Weights of a small transformer language model.
Size: 23 layers, width 384, 6 heads of 64 (2 for keys and values), MLP 1536 tanh GELU, vocabulary 32000, 48.9M parameters.
Architecture: LayerNorm before each block, biases, attention and MLP in parallel.
Training: a variant of SOAP for these matrices, 388M tokens, 3015 steps.
Each number is 200 + 20 x the weight over its row's rms, rounded and kept within 0 to 999. Layers, rows and columns count from 0. The size before them is the row's rms in percent of the matrix's.

# layer 15 MLP up, 1536x384, rms 0.117, rows 392-410, columns 0-191
093,178,240,220,196,229,226,206,219,219,194,222,211,199,205,208,231,194,215,179,190,198,224,225,208,170,148,174,201,214,182,163,209,218,179,185,209,196,231,201,177,216,196,191,211,192,189,169,206,183,190,189,221,238,200,169,237,197,203,194,193,201,205,184,177,165,202,187,180,193,191,211,170,186,158,202,161,179,198,231,207,161,182,198,185,207,183,146,199,184,213,224,228,205,198,191,184,190,170,223,153,198,194,227,209,161,205,211,183,195,192,175,176,186,211,224,200,198,196,212,226,181,211,228,225,228,203,184,209,182,179,213,210,168,195,152,168,194,199,212,217,189,223,186,251,191,208,189,166,205,211,205,216,206,182,193,239,194,162,210,215,199,226,228,178,226,184,177,212,205,208,197,196,234,187,201,211,231,195,172,230,219,203,208,213,206,210,175,232,175,182,236,207
099,181,186,159,199,238,197,189,233,196,215,171,208,189,225,194,197,213,202,171,209,179,142,211,194,176,179,185,214,161,216,215,197,223,205,206,199,180,227,193,202,214,199,212,206,195,183,208,218,210,193,187,217,203,201,233,242,181,216,229,175,199,179,210,194,241,190,174,196,247,183,201,191,227,241,216,190,213,203,214,222,211,213,199,201,172,207,180,185,239,155,192,189,215,202,217,233,256,174,212,184,162,248,183,204,201,197,191,232,182,182,227,195,203,214,200,190,218,194,185,211,211,178,214,190,222,193,199,168,195,213,213,198,197,202,220,209,230,184,198,188,210,194,219,193,190,212,206,214,205,175,206,205,217,170,211,217,205,191,223,217,209,201,218,251,189,182,211,200,203,198,202,201,180,185,221,203,181,206,177,212,207,193,205,174,174,239,199,205,158,216,197,195
097,212,190,221,208,175,211,243,185,217,199,214,229,236,205,215,150,200,214,186,197,175,182,215,186,235,164,205,124,211,196,193,201,210,200,170,200,202,197,199,188,222,195,217,174,198,185,214,189,175,171,196,210,188,184,219,183,182,203,182,221,205,191,204,191,196,202,195,172,202,199,209,218,185,218,158,185,194,194,195,252,179,200,222,194,181,227,188,207,176,201,183,189,227,180,245,177,221,196,184,223,195,201,208,178,195,221,168,173,240,199,232,198,201,152,199,215,178,231,199,193,211,203,203,190,181,187,181,230,207,184,177,197,218,199,218,172,214,195,172,239,232,206,209,190,207,226,184,229,183,227,182,203,233,182,208,197,156,197,192,179,232,189,184,196,212,178,192,190,245,219,195,193,187,213,204,209,211,222,177,233,192,231,201,162,253,196,188,189,198,207,177,175
111,223,168,180,174,159,177,196,163,182,218,182,170,157,182,225,204,180,169,170,203,160,217,195,169,184,179,205,207,202,216,202,233,176,229,197,195,206,177,211,220,235,227,178,181,174,204,184,214,176,193,198,183,204,213,218,233,168,207,201,153,203,198,219,195,195,185,194,173,186,205,204,170,184,228,193,218,161,195,174,217,211,207,196,253,216,219,181,170,172,233,201,167,211,171,178,202,197,240,223,198,190,181,191,176,173,192,211,196,216,192,200,199,199,192,212,183,232,222,190,182,205,223,201,189,198,170,195,218,175,168,176,234,230,211,194,233,206,228,185,215,215,189,210,186,187,241,208,210,215,186,222,218,229,216,188,175,216,215,195,179,200,206,206,184,182,226,195,219,190,181,206,209,233,222,204,185,220,198,175,207,232,162,195,225,193,199,209,174,216,212,243,189
099,206,180,208,228,201,216,203,188,195,201,205,198,197,190,244,187,199,200,207,175,183,162,191,212,225,157,235,237,153,175,203,170,215,224,174,190,169,187,181,185,220,192,191,213,201,196,202,227,201,219,168,233,173,200,215,192,201,198,190,191,209,179,212,231,216,218,197,204,257,183,175,195,186,187,176,218,178,174,200,206,190,201,216,209,204,194,207,224,203,256,196,176,206,196,192,203,185,212,172,213,173,208,198,175,214,194,211,205,183,200,181,183,169,190,209,223,191,194,165,238,168,240,195,208,172,194,227,218,189,219,198,213,173,181,187,182,225,201,215,234,187,219,202,206,211,224,225,154,207,228,217,206,228,217,193,188,211,232,197,223,203,251,220,167,218,173,212,208,198,230,195,181,205,221,211,219,184,200,217,192,215,179,213,189,178,164,189,224,202,166,204,205
094,177,246,185,187,196,221,223,225,208,191,194,245,188,210,201,206,212,171,229,176,206,197,217,202,227,200,238,219,195,197,196,205,186,168,221,193,167,204,214,184,183,216,186,213,231,199,174,213,224,216,186,194,206,215,211,252,212,225,195,202,190,177,210,214,191,201,193,169,188,190,202,230,194,224,178,211,199,196,175,198,175,212,195,213,205,232,187,157,178,185,214,216,230,210,145,201,186,245,190,192,219,215,185,176,211,218,172,184,174,221,218,175,192,180,200,217,216,216,199,254,231,200,201,210,240,197,203,203,192,202,182,188,188,193,208,218,238,209,203,185,186,199,230,244,200,232,219,204,174,214,202,208,239,216,164,183,228,224,219,216,214,223,220,213,194,210,205,178,232,201,218,203,209,229,214,250,218,186,216,212,178,210,195,233,205,172,211,200,238,240,183,196
100,236,182,147,203,224,215,200,197,192,223,194,180,209,177,161,192,229,211,199,184,170,164,220,220,194,248,185,151,188,217,206,197,219,215,191,203,176,210,170,196,201,215,197,187,202,227,194,185,228,211,221,202,224,215,199,184,183,221,187,196,178,192,206,201,201,199,231,227,222,186,200,211,168,219,223,197,170,208,179,218,196,213,167,187,198,200,180,176,207,177,210,209,227,189,213,222,186,215,177,189,181,182,165,204,234,204,212,202,205,210,194,186,204,176,195,188,209,161,230,197,195,179,203,202,207,201,268,234,210,230,211,199,210,187,221,222,236,185,175,232,189,173,171,213,233,210,216,220,181,200,179,207,199,169,166,185,172,192,161,200,202,216,220,214,198,196,191,187,214,213,174,201,202,215,243,235,222,191,206,215,225,208,227,202,223,192,191,192,185,178,214,188
091,193,206,202,189,138,218,219,195,199,213,216,191,194,182,226,206,218,219,223,207,204,206,202,219,216,194,210,197,220,198,231,248,158,200,273,198,183,207,223,218,224,208,173,188,183,249,202,203,203,203,226,227,201,191,214,177,233,227,191,205,196,215,167,176,203,238,229,203,211,138,185,188,207,189,212,202,181,245,204,198,206,188,215,208,227,225,167,187,221,141,210,214,217,210,197,194,240,190,182,213,189,168,206,188,216,220,198,236,194,227,180,181,182,194,206,173,214,207,191,216,207,179,199,196,203,209,192,188,166,215,223,197,198,205,218,197,223,229,179,211,211,215,197,183,192,209,207,211,202,223,195,212,205,217,206,207,183,188,214,176,231,206,194,189,203,231,203,170,184,179,238,213,190,186,202,173,202,205,200,183,189,161,216,219,158,222,219,202,222,194,178,210
101,198,204,202,176,222,202,209,175,204,165,208,206,202,203,234,160,209,193,206,230,204,189,212,196,197,199,206,160,250,195,235,179,226,202,244,247,177,191,206,173,170,169,193,201,178,191,234,212,187,228,179,215,203,186,185,196,174,206,244,199,193,155,205,239,173,176,179,200,210,211,194,226,178,203,189,190,200,178,197,211,226,213,200,173,190,216,207,208,211,185,227,231,204,194,212,195,240,234,233,232,201,231,221,178,156,221,175,170,222,226,175,210,225,210,212,185,215,209,201,224,195,170,229,192,200,173,219,190,184,226,180,213,210,226,194,228,242,223,198,198,212,172,176,214,162,220,197,177,187,200,238,186,186,228,205,192,208,238,187,210,186,184,224,228,216,201,206,219,199,217,209,197,170,216,185,172,174,210,166,215,185,209,199,169,213,161,219,184,181,213,210,223
102,181,180,167,210,196,204,212,254,180,184,178,216,206,222,217,179,199,204,182,202,209,228,170,231,198,203,202,232,212,185,214,212,190,214,200,192,218,214,182,239,220,198,209,192,197,196,192,166,193,177,185,176,191,199,198,216,212,184,210,216,210,192,177,210,228,176,161,190,192,216,217,166,194,193,199,248,181,204,237,213,202,206,227,188,217,204,206,180,190,173,208,181,147,180,228,203,181,215,161,191,204,183,202,191,153,214,168,164,207,201,200,208,225,232,213,197,176,221,170,199,193,220,231,201,194,186,199,187,200,219,236,176,199,235,251,176,201,187,236,185,199,182,189,194,220,187,189,162,189,184,217,210,193,206,219,172,185,219,199,181,195,191,138,160,179,188,182,199,194,188,209,233,195,211,156,176,229,188,200,228,193,204,248,190,203,210,204,150,193,180,203,194
099,201,221,155,172,196,207,212,194,204,246,211,190,187,161,212,212,188,216,211,202,215,232,178,196,195,213,171,180,190,171,211,237,252,198,193,160,208,224,219,209,178,222,199,228,205,202,200,175,187,202,169,169,191,248,226,205,209,197,193,174,222,184,228,205,243,193,176,211,221,224,202,215,212,234,206,202,201,206,224,152,202,207,214,187,201,174,208,185,187,197,188,227,183,169,200,221,238,216,218,179,226,191,187,220,195,170,206,233,203,241,170,166,197,228,188,200,194,204,224,211,200,190,193,201,169,176,196,199,190,209,216,220,203,224,191,206,196,208,160,222,242,202,162,208,187,222,196,227,237,245,173,187,208,194,201,184,174,206,245,208,188,193,178,214,207,163,216,205,205,246,179,200,209,208,180,174,211,200,187,195,181,174,223,190,199,195,195,211,215,171,210,183
100,194,196,212,213,165,171,200,235,237,184,200,188,189,184,197,181,203,171,194,169,201,188,185,212,190,236,194,193,192,219,174,202,173,223,203,198,177,174,202,167,213,201,184,194,208,196,243,193,176,190,202,199,190,198,172,175,197,129,214,193,245,216,172,187,224,213,156,180,183,215,231,245,169,192,207,177,238,153,195,223,176,175,208,230,200,180,194,168,196,233,185,190,185,176,202,197,207,201,202,229,214,163,201,194,193,186,202,206,226,203,166,180,226,196,198,240,201,199,206,215,185,213,233,189,188,213,166,211,185,233,203,226,225,202,207,191,223,216,161,194,170,211,170,204,176,219,189,191,204,223,207,196,222,210,184,190,231,211,199,171,197,173,188,205,233,209,204,211,177,245,184,185,225,208,236,194,168,220,214,176,198,216,214,209,196,213,167,199,205,216,211,169
098,204,218,155,202,200,173,174,192,210,164,182,221,186,156,216,208,167,195,187,212,206,214,195,197,123,227,178,240,188,175,217,184,187,184,174,218,214,182,178,213,219,200,189,221,180,261,161,196,217,230,214,214,181,234,202,198,215,218,232,198,138,181,222,209,207,191,179,179,206,191,204,185,181,221,210,209,202,222,168,231,190,234,182,198,186,215,229,199,173,198,205,215,182,227,202,214,154,224,211,201,186,194,238,208,175,200,206,201,205,196,191,211,206,172,254,197,193,210,208,183,187,191,211,231,204,191,170,225,157,209,167,200,198,196,182,183,188,194,208,196,197,216,176,210,165,224,221,196,214,216,191,209,172,214,205,206,171,208,212,207,200,154,210,181,195,162,219,193,205,164,240,200,207,210,197,205,173,221,208,196,184,212,225,214,167,180,184,187,180,168,179,186
096,210,186,231,240,236,200,184,189,189,183,196,226,186,213,199,182,218,176,203,181,197,197,213,182,203,185,221,228,216,189,155,189,235,164,203,206,184,225,223,214,172,230,189,186,209,183,192,168,212,187,209,205,172,172,211,217,184,192,213,182,172,183,203,153,195,225,215,195,221,206,252,222,212,194,226,200,195,206,200,177,174,214,182,181,204,200,222,161,238,194,168,196,191,227,186,203,237,213,193,209,171,235,179,210,183,181,160,215,209,162,183,219,193,207,196,242,179,200,192,210,211,190,221,207,180,190,204,215,199,190,158,187,150,224,164,204,174,205,211,209,214,214,223,227,218,187,182,233,195,178,202,171,218,190,127,211,178,185,236,187,223,199,199,213,191,177,232,177,192,198,204,194,211,210,166,194,193,191,145,220,228,225,188,224,194,192,199,216,179,184,228,204
096,188,176,199,220,209,211,242,196,187,190,215,180,217,165,244,161,177,185,212,170,232,196,192,211,190,226,199,181,221,187,199,200,200,154,201,206,181,199,201,229,170,192,184,226,205,197,175,225,208,189,219,181,209,171,178,168,203,206,187,207,209,221,193,212,186,204,179,215,210,220,186,190,189,174,173,166,186,235,170,174,220,160,218,185,200,198,161,199,195,219,188,233,222,165,190,180,192,197,231,217,224,218,172,174,210,218,196,191,200,197,201,186,230,238,182,178,224,207,197,212,193,186,207,181,217,179,208,220,220,216,249,161,200,203,187,200,169,212,210,203,219,213,196,189,218,168,221,220,209,176,211,214,215,177,225,189,169,227,181,184,201,203,221,188,186,156,198,210,191,194,179,180,214,215,222,216,185,176,206,199,194,182,224,198,231,218,192,202,206,166,209,207
100,177,204,210,219,195,196,199,212,197,192,228,166,223,196,196,196,190,230,201,196,176,222,211,223,247,187,200,210,216,223,195,193,216,180,183,224,237,210,173,158,216,216,162,195,200,225,217,188,200,218,216,180,202,211,198,180,169,192,175,197,206,172,199,179,199,227,194,245,234,196,163,215,170,191,200,247,172,200,207,210,197,237,210,233,230,220,178,196,180,194,220,177,172,225,203,193,191,158,229,192,188,215,182,211,189,188,182,184,198,185,174,171,198,202,126,195,172,216,209,189,242,214,214,183,187,213,172,238,205,193,198,214,202,223,165,186,190,200,208,234,210,145,215,203,208,200,225,254,223,191,195,211,176,173,210,201,201,185,207,192,207,233,190,218,210,235,171,161,234,194,203,193,174,167,190,200,175,191,174,206,172,198,194,189,208,189,202,219,189,178,229,192
093,205,171,248,216,196,169,202,220,195,201,239,195,172,164,188,179,197,192,223,178,194,150,207,204,229,181,204,197,233,223,193,194,235,238,196,217,177,184,180,197,210,191,191,219,167,204,203,170,196,182,202,202,179,192,190,220,175,161,184,187,164,181,212,201,182,223,191,204,194,211,218,225,216,197,221,218,207,180,214,189,213,197,212,238,190,214,201,207,161,212,197,167,242,208,213,229,214,178,197,189,208,192,192,199,185,231,217,182,169,219,193,178,209,185,205,220,222,213,223,208,195,200,199,182,225,191,196,208,215,198,230,205,221,230,177,249,178,185,202,210,197,214,195,206,216,226,224,200,214,172,200,225,224,199,173,175,188,200,203,186,204,192,194,167,189,205,207,186,190,205,219,202,236,175,213,175,240,156,165,180,202,160,164,200,181,235,201,215,218,182,247,204
108,247,181,171,202,214,186,229,200,188,217,236,225,214,208,231,179,201,177,214,204,168,187,212,205,217,201,200,188,209,214,214,196,201,187,186,190,189,197,209,215,188,196,227,198,211,210,184,193,171,202,216,190,186,227,191,189,219,222,204,247,243,173,164,182,197,202,171,221,179,184,188,181,149,220,190,234,235,188,175,212,187,186,216,203,212,157,207,180,211,196,200,154,217,187,198,187,214,211,212,184,180,221,186,155,184,189,209,196,193,212,176,151,226,231,207,178,194,197,217,230,202,229,185,198,169,188,181,210,198,222,199,179,197,188,184,188,199,200,192,190,215,208,221,193,170,167,208,228,233,197,183,189,216,237,219,209,200,204,174,178,196,171,159,200,204,168,184,215,204,165,216,201,208,217,197,188,210,193,196,180,187,223,172,214,179,207,180,202,202,168,220,212
097,189,196,224,180,216,239,220,204,182,200,211,204,155,207,202,180,206,165,195,226,204,162,212,210,223,239,238,220,202,202,192,194,179,215,204,231,189,199,190,163,217,206,215,194,194,193,170,220,174,190,240,233,210,195,205,176,228,180,202,185,162,181,202,185,204,233,203,214,250,183,226,208,210,223,197,219,191,184,178,183,184,216,191,220,199,213,210,202,213,225,217,222,231,212,211,189,214,186,216,193,174,204,199,225,198,178,212,183,174,226,176,213,211,190,241,201,192,182,200,216,202,213,252,188,220,164,191,189,215,183,181,186,197,200,189,163,180,228,227,236,205,170,164,195,192,206,197,210,199,229,182,184,147,218,208,216,215,195,163,187,233,216,175,183,227,191,224,171,205,206,219,236,191,219,210,198,213,219,191,150,194,197,182,207,209,181,245,247,229,208,243,174
# layer 15 MLP down (transposed), 1536x384, rms 0.121, rows 392-409, columns 0-191
090,185,210,186,180,209,191,184,186,205,208,168,193,184,201,196,174,169,177,198,185,201,199,218,227,147,204,213,194,211,172,229,167,225,185,194,246,183,191,190,200,214,190,218,177,188,192,221,225,140,197,188,211,187,205,204,177,164,238,215,176,209,195,227,190,186,213,212,197,220,175,188,219,240,212,175,209,184,202,183,225,220,200,212,198,221,184,234,225,198,184,185,229,174,187,215,212,178,213,202,219,219,210,216,190,230,185,197,206,192,181,184,225,206,191,179,204,209,201,187,220,198,204,192,178,181,174,194,215,202,190,187,168,225,188,210,194,152,194,211,207,205,190,201,197,189,181,187,191,191,187,234,237,181,176,211,206,214,201,211,191,209,187,206,177,200,206,151,248,212,210,216,189,207,210,188,195,161,181,186,188,194,218,221,183,189,177,203,221,195,199,198,158
100,234,187,241,174,172,185,188,204,197,205,189,209,186,193,172,161,191,235,178,203,202,203,183,210,208,236,207,166,203,201,184,211,162,209,214,211,192,167,179,211,228,205,218,175,214,182,145,226,206,180,184,206,213,203,211,163,185,194,206,218,210,170,205,217,201,179,200,240,222,207,229,194,213,186,195,185,207,199,219,196,209,221,216,198,240,169,208,214,205,193,205,239,227,222,201,190,180,204,214,212,187,203,221,237,199,224,169,227,202,196,216,214,165,205,226,185,227,206,190,142,207,195,180,184,195,185,219,207,204,206,219,185,202,184,210,192,166,181,197,222,186,178,182,208,191,168,198,204,213,215,167,246,205,189,158,193,195,217,173,192,189,198,148,208,208,250,202,222,194,198,194,206,206,189,194,168,195,204,194,181,191,197,197,231,225,178,187,178,195,200,191,228
099,189,204,160,192,198,247,191,186,188,186,192,212,198,195,169,199,222,147,202,197,193,198,207,208,166,211,173,203,206,224,207,163,233,233,200,192,189,191,195,219,207,186,191,194,206,193,193,228,224,183,170,211,168,206,193,187,226,193,196,184,191,202,207,217,209,202,198,202,198,166,209,222,199,198,230,229,206,193,183,197,203,194,193,212,176,212,202,220,195,230,177,204,226,187,195,191,220,232,168,197,229,201,203,193,184,181,192,242,197,174,219,172,183,225,209,187,178,179,182,183,201,233,195,177,190,204,201,200,200,198,220,216,168,184,213,196,174,166,172,211,209,198,209,220,201,176,207,162,209,163,206,183,225,195,197,198,240,183,201,224,214,220,218,193,199,166,256,184,210,182,213,214,217,240,219,179,207,197,225,195,192,181,206,216,213,199,185,170,204,194,197,197
110,205,216,206,186,195,166,181,218,202,201,186,201,185,169,169,210,216,177,170,185,196,199,185,178,220,160,189,183,198,161,172,212,191,171,186,184,205,183,222,255,209,225,208,153,196,189,186,203,175,185,194,187,173,204,213,204,187,169,218,202,166,213,192,191,223,195,192,214,183,216,189,163,203,191,176,196,169,219,206,215,186,203,182,208,218,225,188,207,172,232,227,161,215,99,184,219,181,246,239,175,217,209,203,180,197,168,222,200,191,204,184,203,199,205,199,198,209,204,218,222,196,212,224,196,214,185,188,204,224,187,165,212,224,191,204,179,181,212,193,212,206,205,216,188,197,212,210,168,208,191,229,231,212,220,188,197,215,206,175,188,206,201,189,192,176,211,195,232,183,187,202,217,195,187,215,206,161,214,187,188,220,225,183,208,210,208,174,165,190,212,213,195
095,212,181,204,199,197,198,203,194,170,173,184,229,130,191,176,201,202,212,224,206,213,219,224,221,137,194,189,191,203,182,194,235,211,200,206,175,200,189,197,233,198,186,165,212,187,177,179,183,199,219,210,187,154,173,241,192,163,197,190,217,180,194,181,192,185,204,204,195,182,211,192,179,181,204,213,180,197,212,154,182,213,217,181,219,225,183,187,184,182,201,225,195,199,194,200,182,198,185,228,191,172,209,196,213,185,207,159,238,211,200,170,199,222,161,197,167,199,188,211,205,219,161,233,196,204,213,176,224,227,179,206,215,228,204,235,228,164,163,191,152,217,232,220,168,210,208,181,202,169,238,180,162,227,168,197,227,202,181,201,215,179,153,180,205,198,207,163,178,170,187,183,219,203,194,182,184,196,156,226,229,184,196,201,204,216,208,218,177,177,208,221,215
095,203,196,220,192,213,190,206,172,202,207,167,176,198,232,177,215,205,194,219,215,183,186,182,232,208,157,220,206,190,193,190,223,254,209,188,165,196,209,201,186,203,190,184,181,194,189,192,181,233,207,186,220,196,206,182,215,207,208,201,204,203,213,226,187,211,220,192,197,231,196,178,193,222,197,188,221,191,216,185,197,192,184,178,221,216,190,172,200,206,180,163,212,181,166,237,215,207,188,217,205,188,206,186,180,176,228,174,173,198,182,216,228,201,228,219,174,199,191,221,174,212,194,200,198,177,228,210,204,196,193,187,206,194,187,197,256,186,206,182,192,215,193,162,178,177,183,205,221,223,213,182,218,193,232,214,204,178,181,193,207,195,186,194,194,222,185,217,167,220,196,221,174,197,182,204,212,196,176,213,171,175,183,254,212,181,201,226,226,223,186,199,201
099,184,190,200,182,190,217,221,219,198,167,241,185,158,208,171,225,206,184,220,213,222,216,234,169,216,187,173,193,246,181,209,210,222,226,184,178,204,149,187,150,182,196,167,240,155,180,203,185,210,190,172,185,173,190,242,160,162,205,207,184,195,219,220,193,219,224,184,175,214,203,162,182,226,222,180,192,192,183,192,182,176,203,163,172,193,172,185,171,216,227,174,213,157,220,190,189,210,187,212,178,174,197,190,179,225,172,207,194,223,179,197,186,216,210,194,194,186,196,209,203,182,239,172,169,194,193,210,172,206,180,208,224,203,211,211,184,197,208,188,163,213,179,167,178,189,225,186,218,181,171,177,190,204,184,215,220,201,161,193,219,219,195,192,206,236,205,210,198,159,193,241,212,184,195,181,232,178,196,205,185,213,191,197,212,204,184,193,189,230,200,191,232
096,177,161,183,206,221,196,206,221,155,214,200,192,213,190,222,186,185,160,206,187,205,216,224,201,195,188,184,212,201,173,208,199,244,208,194,219,167,247,212,213,217,220,207,200,193,210,191,190,203,221,197,189,132,210,239,183,200,212,198,201,192,181,193,190,176,223,195,183,217,193,193,179,176,183,220,196,233,189,205,183,227,179,216,218,189,175,195,221,199,167,192,214,216,176,204,221,181,188,192,201,208,197,184,226,192,233,230,196,218,203,228,145,209,199,193,198,214,193,225,211,234,155,176,219,136,185,202,179,183,218,204,248,194,172,214,200,193,212,203,210,209,199,208,227,225,170,187,214,159,231,215,178,183,259,183,179,239,192,200,190,167,193,221,205,214,190,228,160,193,177,188,206,213,192,203,237,179,197,199,176,192,215,171,198,189,210,206,160,210,200,179,213
102,211,134,185,193,198,162,206,201,190,200,163,214,209,217,199,208,214,189,196,218,172,203,182,223,213,176,216,203,198,173,172,198,218,198,211,186,201,198,182,210,178,216,165,168,258,194,189,173,186,227,216,204,170,211,212,226,170,189,196,191,206,175,205,168,178,209,198,197,239,205,206,226,216,235,208,204,204,228,213,191,213,188,230,254,214,210,225,216,210,188,202,184,205,207,212,232,189,182,172,185,166,198,184,173,212,159,202,184,177,226,207,230,198,214,196,192,200,195,171,209,199,179,171,213,190,189,212,200,244,205,195,207,203,169,175,190,219,212,187,178,221,203,195,205,168,210,217,184,201,236,185,226,198,206,192,215,212,208,216,192,213,167,213,207,226,181,201,206,221,193,192,224,220,228,215,195,204,193,215,201,191,159,186,193,176,196,184,187,245,192,186,212
099,207,205,236,194,196,204,205,218,227,220,202,174,226,165,231,178,206,217,207,220,234,164,163,191,221,213,168,229,178,188,162,195,209,189,182,202,163,213,189,219,216,192,197,218,236,219,206,203,175,227,190,224,224,207,166,178,197,183,206,191,192,206,172,223,192,208,202,180,215,224,231,246,223,183,174,185,199,226,253,226,202,199,200,208,183,188,205,174,214,202,162,167,206,178,190,173,202,222,225,234,233,200,226,217,187,194,220,190,191,171,206,192,183,201,241,194,208,160,230,206,166,212,162,172,208,191,177,207,234,172,192,230,206,171,213,191,182,199,191,211,186,185,233,208,203,240,182,212,211,211,222,190,197,182,177,204,167,205,148,194,210,213,241,212,210,174,211,190,203,179,183,212,182,221,202,195,196,193,203,210,179,214,215,242,189,208,218,218,202,209,198,189
096,183,186,191,209,189,175,173,208,179,202,190,194,218,197,154,171,165,197,199,250,203,208,211,236,205,221,189,205,158,196,207,235,216,217,211,188,168,165,177,208,204,187,228,192,173,166,181,201,219,197,175,193,207,241,161,215,187,205,226,203,202,198,202,224,215,211,211,173,165,181,184,202,202,192,181,204,196,189,211,184,186,187,167,170,191,220,188,230,204,198,191,220,206,220,193,196,192,175,187,182,207,243,202,189,201,200,172,210,234,197,233,207,208,177,176,216,230,167,178,197,205,185,199,195,178,192,208,204,188,237,143,201,177,168,195,176,224,202,177,205,209,221,181,174,188,194,183,157,189,164,191,197,181,192,209,190,172,207,197,171,198,181,213,193,204,218,172,188,197,186,194,205,199,196,194,193,224,216,175,181,182,205,180,198,186,221,183,232,166,197,190,185
097,172,186,179,220,200,179,219,149,192,165,191,204,223,203,189,203,185,195,182,201,171,216,190,194,188,163,211,166,207,190,191,169,209,215,190,203,170,203,228,204,180,239,216,180,194,189,217,169,202,203,176,212,200,191,170,189,212,171,207,191,195,211,208,213,213,173,171,210,190,160,183,198,176,194,176,197,187,213,203,201,190,194,174,212,196,211,209,197,190,216,186,194,189,184,218,223,196,194,204,219,213,155,194,216,197,218,212,178,192,191,183,195,154,225,190,179,206,187,211,181,217,203,206,218,191,212,178,202,159,185,182,174,165,182,229,221,217,217,204,229,187,194,194,203,147,214,202,181,212,217,213,225,250,212,191,191,227,200,173,221,172,211,154,162,217,201,168,180,188,217,223,193,236,184,150,211,208,187,174,189,224,220,190,196,180,200,183,186,206,213,245,195
106,206,178,219,206,219,238,193,205,206,218,155,193,197,165,183,227,194,211,214,240,229,188,185,170,188,178,169,237,192,170,210,187,211,200,201,198,200,184,169,200,199,227,213,205,189,180,192,214,191,229,199,207,201,201,196,199,174,213,179,169,201,204,192,205,192,202,179,169,217,214,194,200,174,201,222,182,183,200,209,221,195,236,169,215,197,177,170,179,193,180,213,203,179,220,190,172,198,198,208,227,222,195,184,190,168,180,210,192,188,183,246,191,204,201,198,209,195,202,176,198,218,170,198,222,185,208,171,215,223,193,195,202,161,204,179,203,212,218,195,197,208,227,242,200,196,219,197,185,205,225,185,180,126,198,189,175,168,205,156,182,193,178,211,182,219,190,184,209,213,169,180,175,217,190,193,191,207,207,183,213,227,194,216,163,171,193,171,186,195,180,167,195
098,198,172,159,159,223,190,201,192,198,162,209,199,204,161,209,205,206,213,222,208,142,230,175,195,208,181,229,205,169,183,236,191,179,201,199,178,223,193,198,184,199,209,207,217,203,180,180,171,168,200,194,178,171,206,197,199,233,188,200,186,236,214,216,182,193,209,203,180,224,210,213,180,196,222,192,182,169,209,211,185,206,200,215,184,194,225,168,172,178,191,180,211,193,164,196,192,181,162,182,205,225,179,199,200,218,167,220,157,236,176,198,189,195,169,244,178,207,192,185,202,168,218,183,172,206,202,194,209,212,207,179,191,216,232,207,177,175,189,181,231,220,174,179,161,187,177,228,223,205,190,223,214,212,196,252,216,197,208,201,193,200,200,164,202,215,180,196,181,220,174,196,209,235,178,215,225,207,184,213,216,207,216,178,191,197,155,227,198,212,199,213,233
093,204,220,188,175,193,210,189,214,204,240,231,182,196,181,204,198,203,190,171,193,179,217,239,191,186,199,177,181,194,175,197,179,199,227,210,162,176,166,184,198,203,163,225,234,196,197,178,181,216,207,248,211,202,170,193,228,195,230,202,215,196,231,178,196,211,188,218,231,197,173,167,218,192,231,215,183,169,187,201,205,222,184,191,205,207,207,229,198,224,217,188,181,208,168,160,198,178,166,175,215,196,222,186,183,195,203,216,209,181,171,172,172,190,197,202,208,175,179,200,173,196,203,182,206,199,194,185,173,190,197,178,192,207,191,202,213,196,203,210,214,211,217,187,176,181,230,199,208,228,205,188,209,231,172,190,216,183,166,181,217,194,209,164,232,170,194,176,185,209,193,197,211,196,222,210,226,174,228,177,178,211,160,214,190,202,181,219,209,237,185,174,214
108,215,178,187,208,197,181,178,159,222,232,175,188,208,194,162,215,160,226,207,231,206,173,193,209,157,252,236,195,196,190,210,219,192,231,221,206,164,174,185,225,171,226,225,209,211,223,161,170,150,214,179,212,199,202,186,213,199,164,218,215,176,188,189,214,194,187,212,189,197,171,209,194,197,172,196,181,193,192,185,214,187,185,184,182,173,202,194,204,233,202,193,226,208,203,195,219,183,234,169,184,185,206,218,197,227,211,198,216,202,195,166,181,190,206,209,171,193,195,205,186,152,214,201,225,220,165,224,212,220,219,193,179,137,186,219,193,214,175,191,171,188,226,197,222,219,211,186,198,193,216,222,200,192,237,190,187,188,212,194,195,217,149,221,227,192,199,183,225,204,180,157,188,196,218,201,205,191,204,224,219,181,215,188,195,211,204,193,193,179,174,212,189
090,217,208,213,243,206,226,229,167,210,196,188,223,201,196,199,198,237,207,175,187,161,182,177,201,197,212,237,196,210,204,194,214,200,213,217,195,189,214,227,186,199,229,189,205,189,200,188,218,183,217,157,185,232,182,194,190,190,194,215,189,218,244,236,214,191,210,248,201,203,175,193,189,190,201,193,221,221,216,193,210,205,204,209,145,209,196,214,155,218,181,193,201,161,206,202,176,200,205,168,202,166,220,158,191,216,194,215,206,201,192,206,204,223,218,194,162,195,208,197,241,217,172,208,225,202,194,186,181,191,206,177,177,179,187,196,226,213,194,212,191,167,178,190,201,201,167,172,194,235,221,195,194,208,212,227,240,185,216,191,247,214,233,189,199,192,203,159,207,171,183,194,195,238,221,191,235,194,218,214,169,215,174,220,201,214,207,186,222,220,173,182,230
103,196,198,166,202,219,217,212,156,210,160,186,210,215,238,209,212,186,226,249,183,193,183,167,197,227,195,199,223,170,171,217,176,179,179,212,207,177,183,182,237,191,181,178,194,209,181,287,170,187,185,185,185,217,193,156,189,217,196,204,183,199,204,210,258,196,219,174,192,171,164,180,204,198,176,180,237,219,197,218,181,226,219,191,219,196,195,221,187,222,210,203,177,198,251,202,223,194,193,190,210,181,179,182,202,229,225,181,198,234,192,190,215,181,181,225,209,188,191,173,190,209,206,205,196,170,192,230,192,180,195,213,199,205,211,175,198,209,162,167,240,140,219,188,192,246,217,204,168,197,184,189,213,219,196,192,193,225,230,199,184,198,232,219,209,193,182,195,204,218,212,198,184,171,188,188,215,180,207,187,200,234,224,186,170,216,194,177,175,198,196,190,216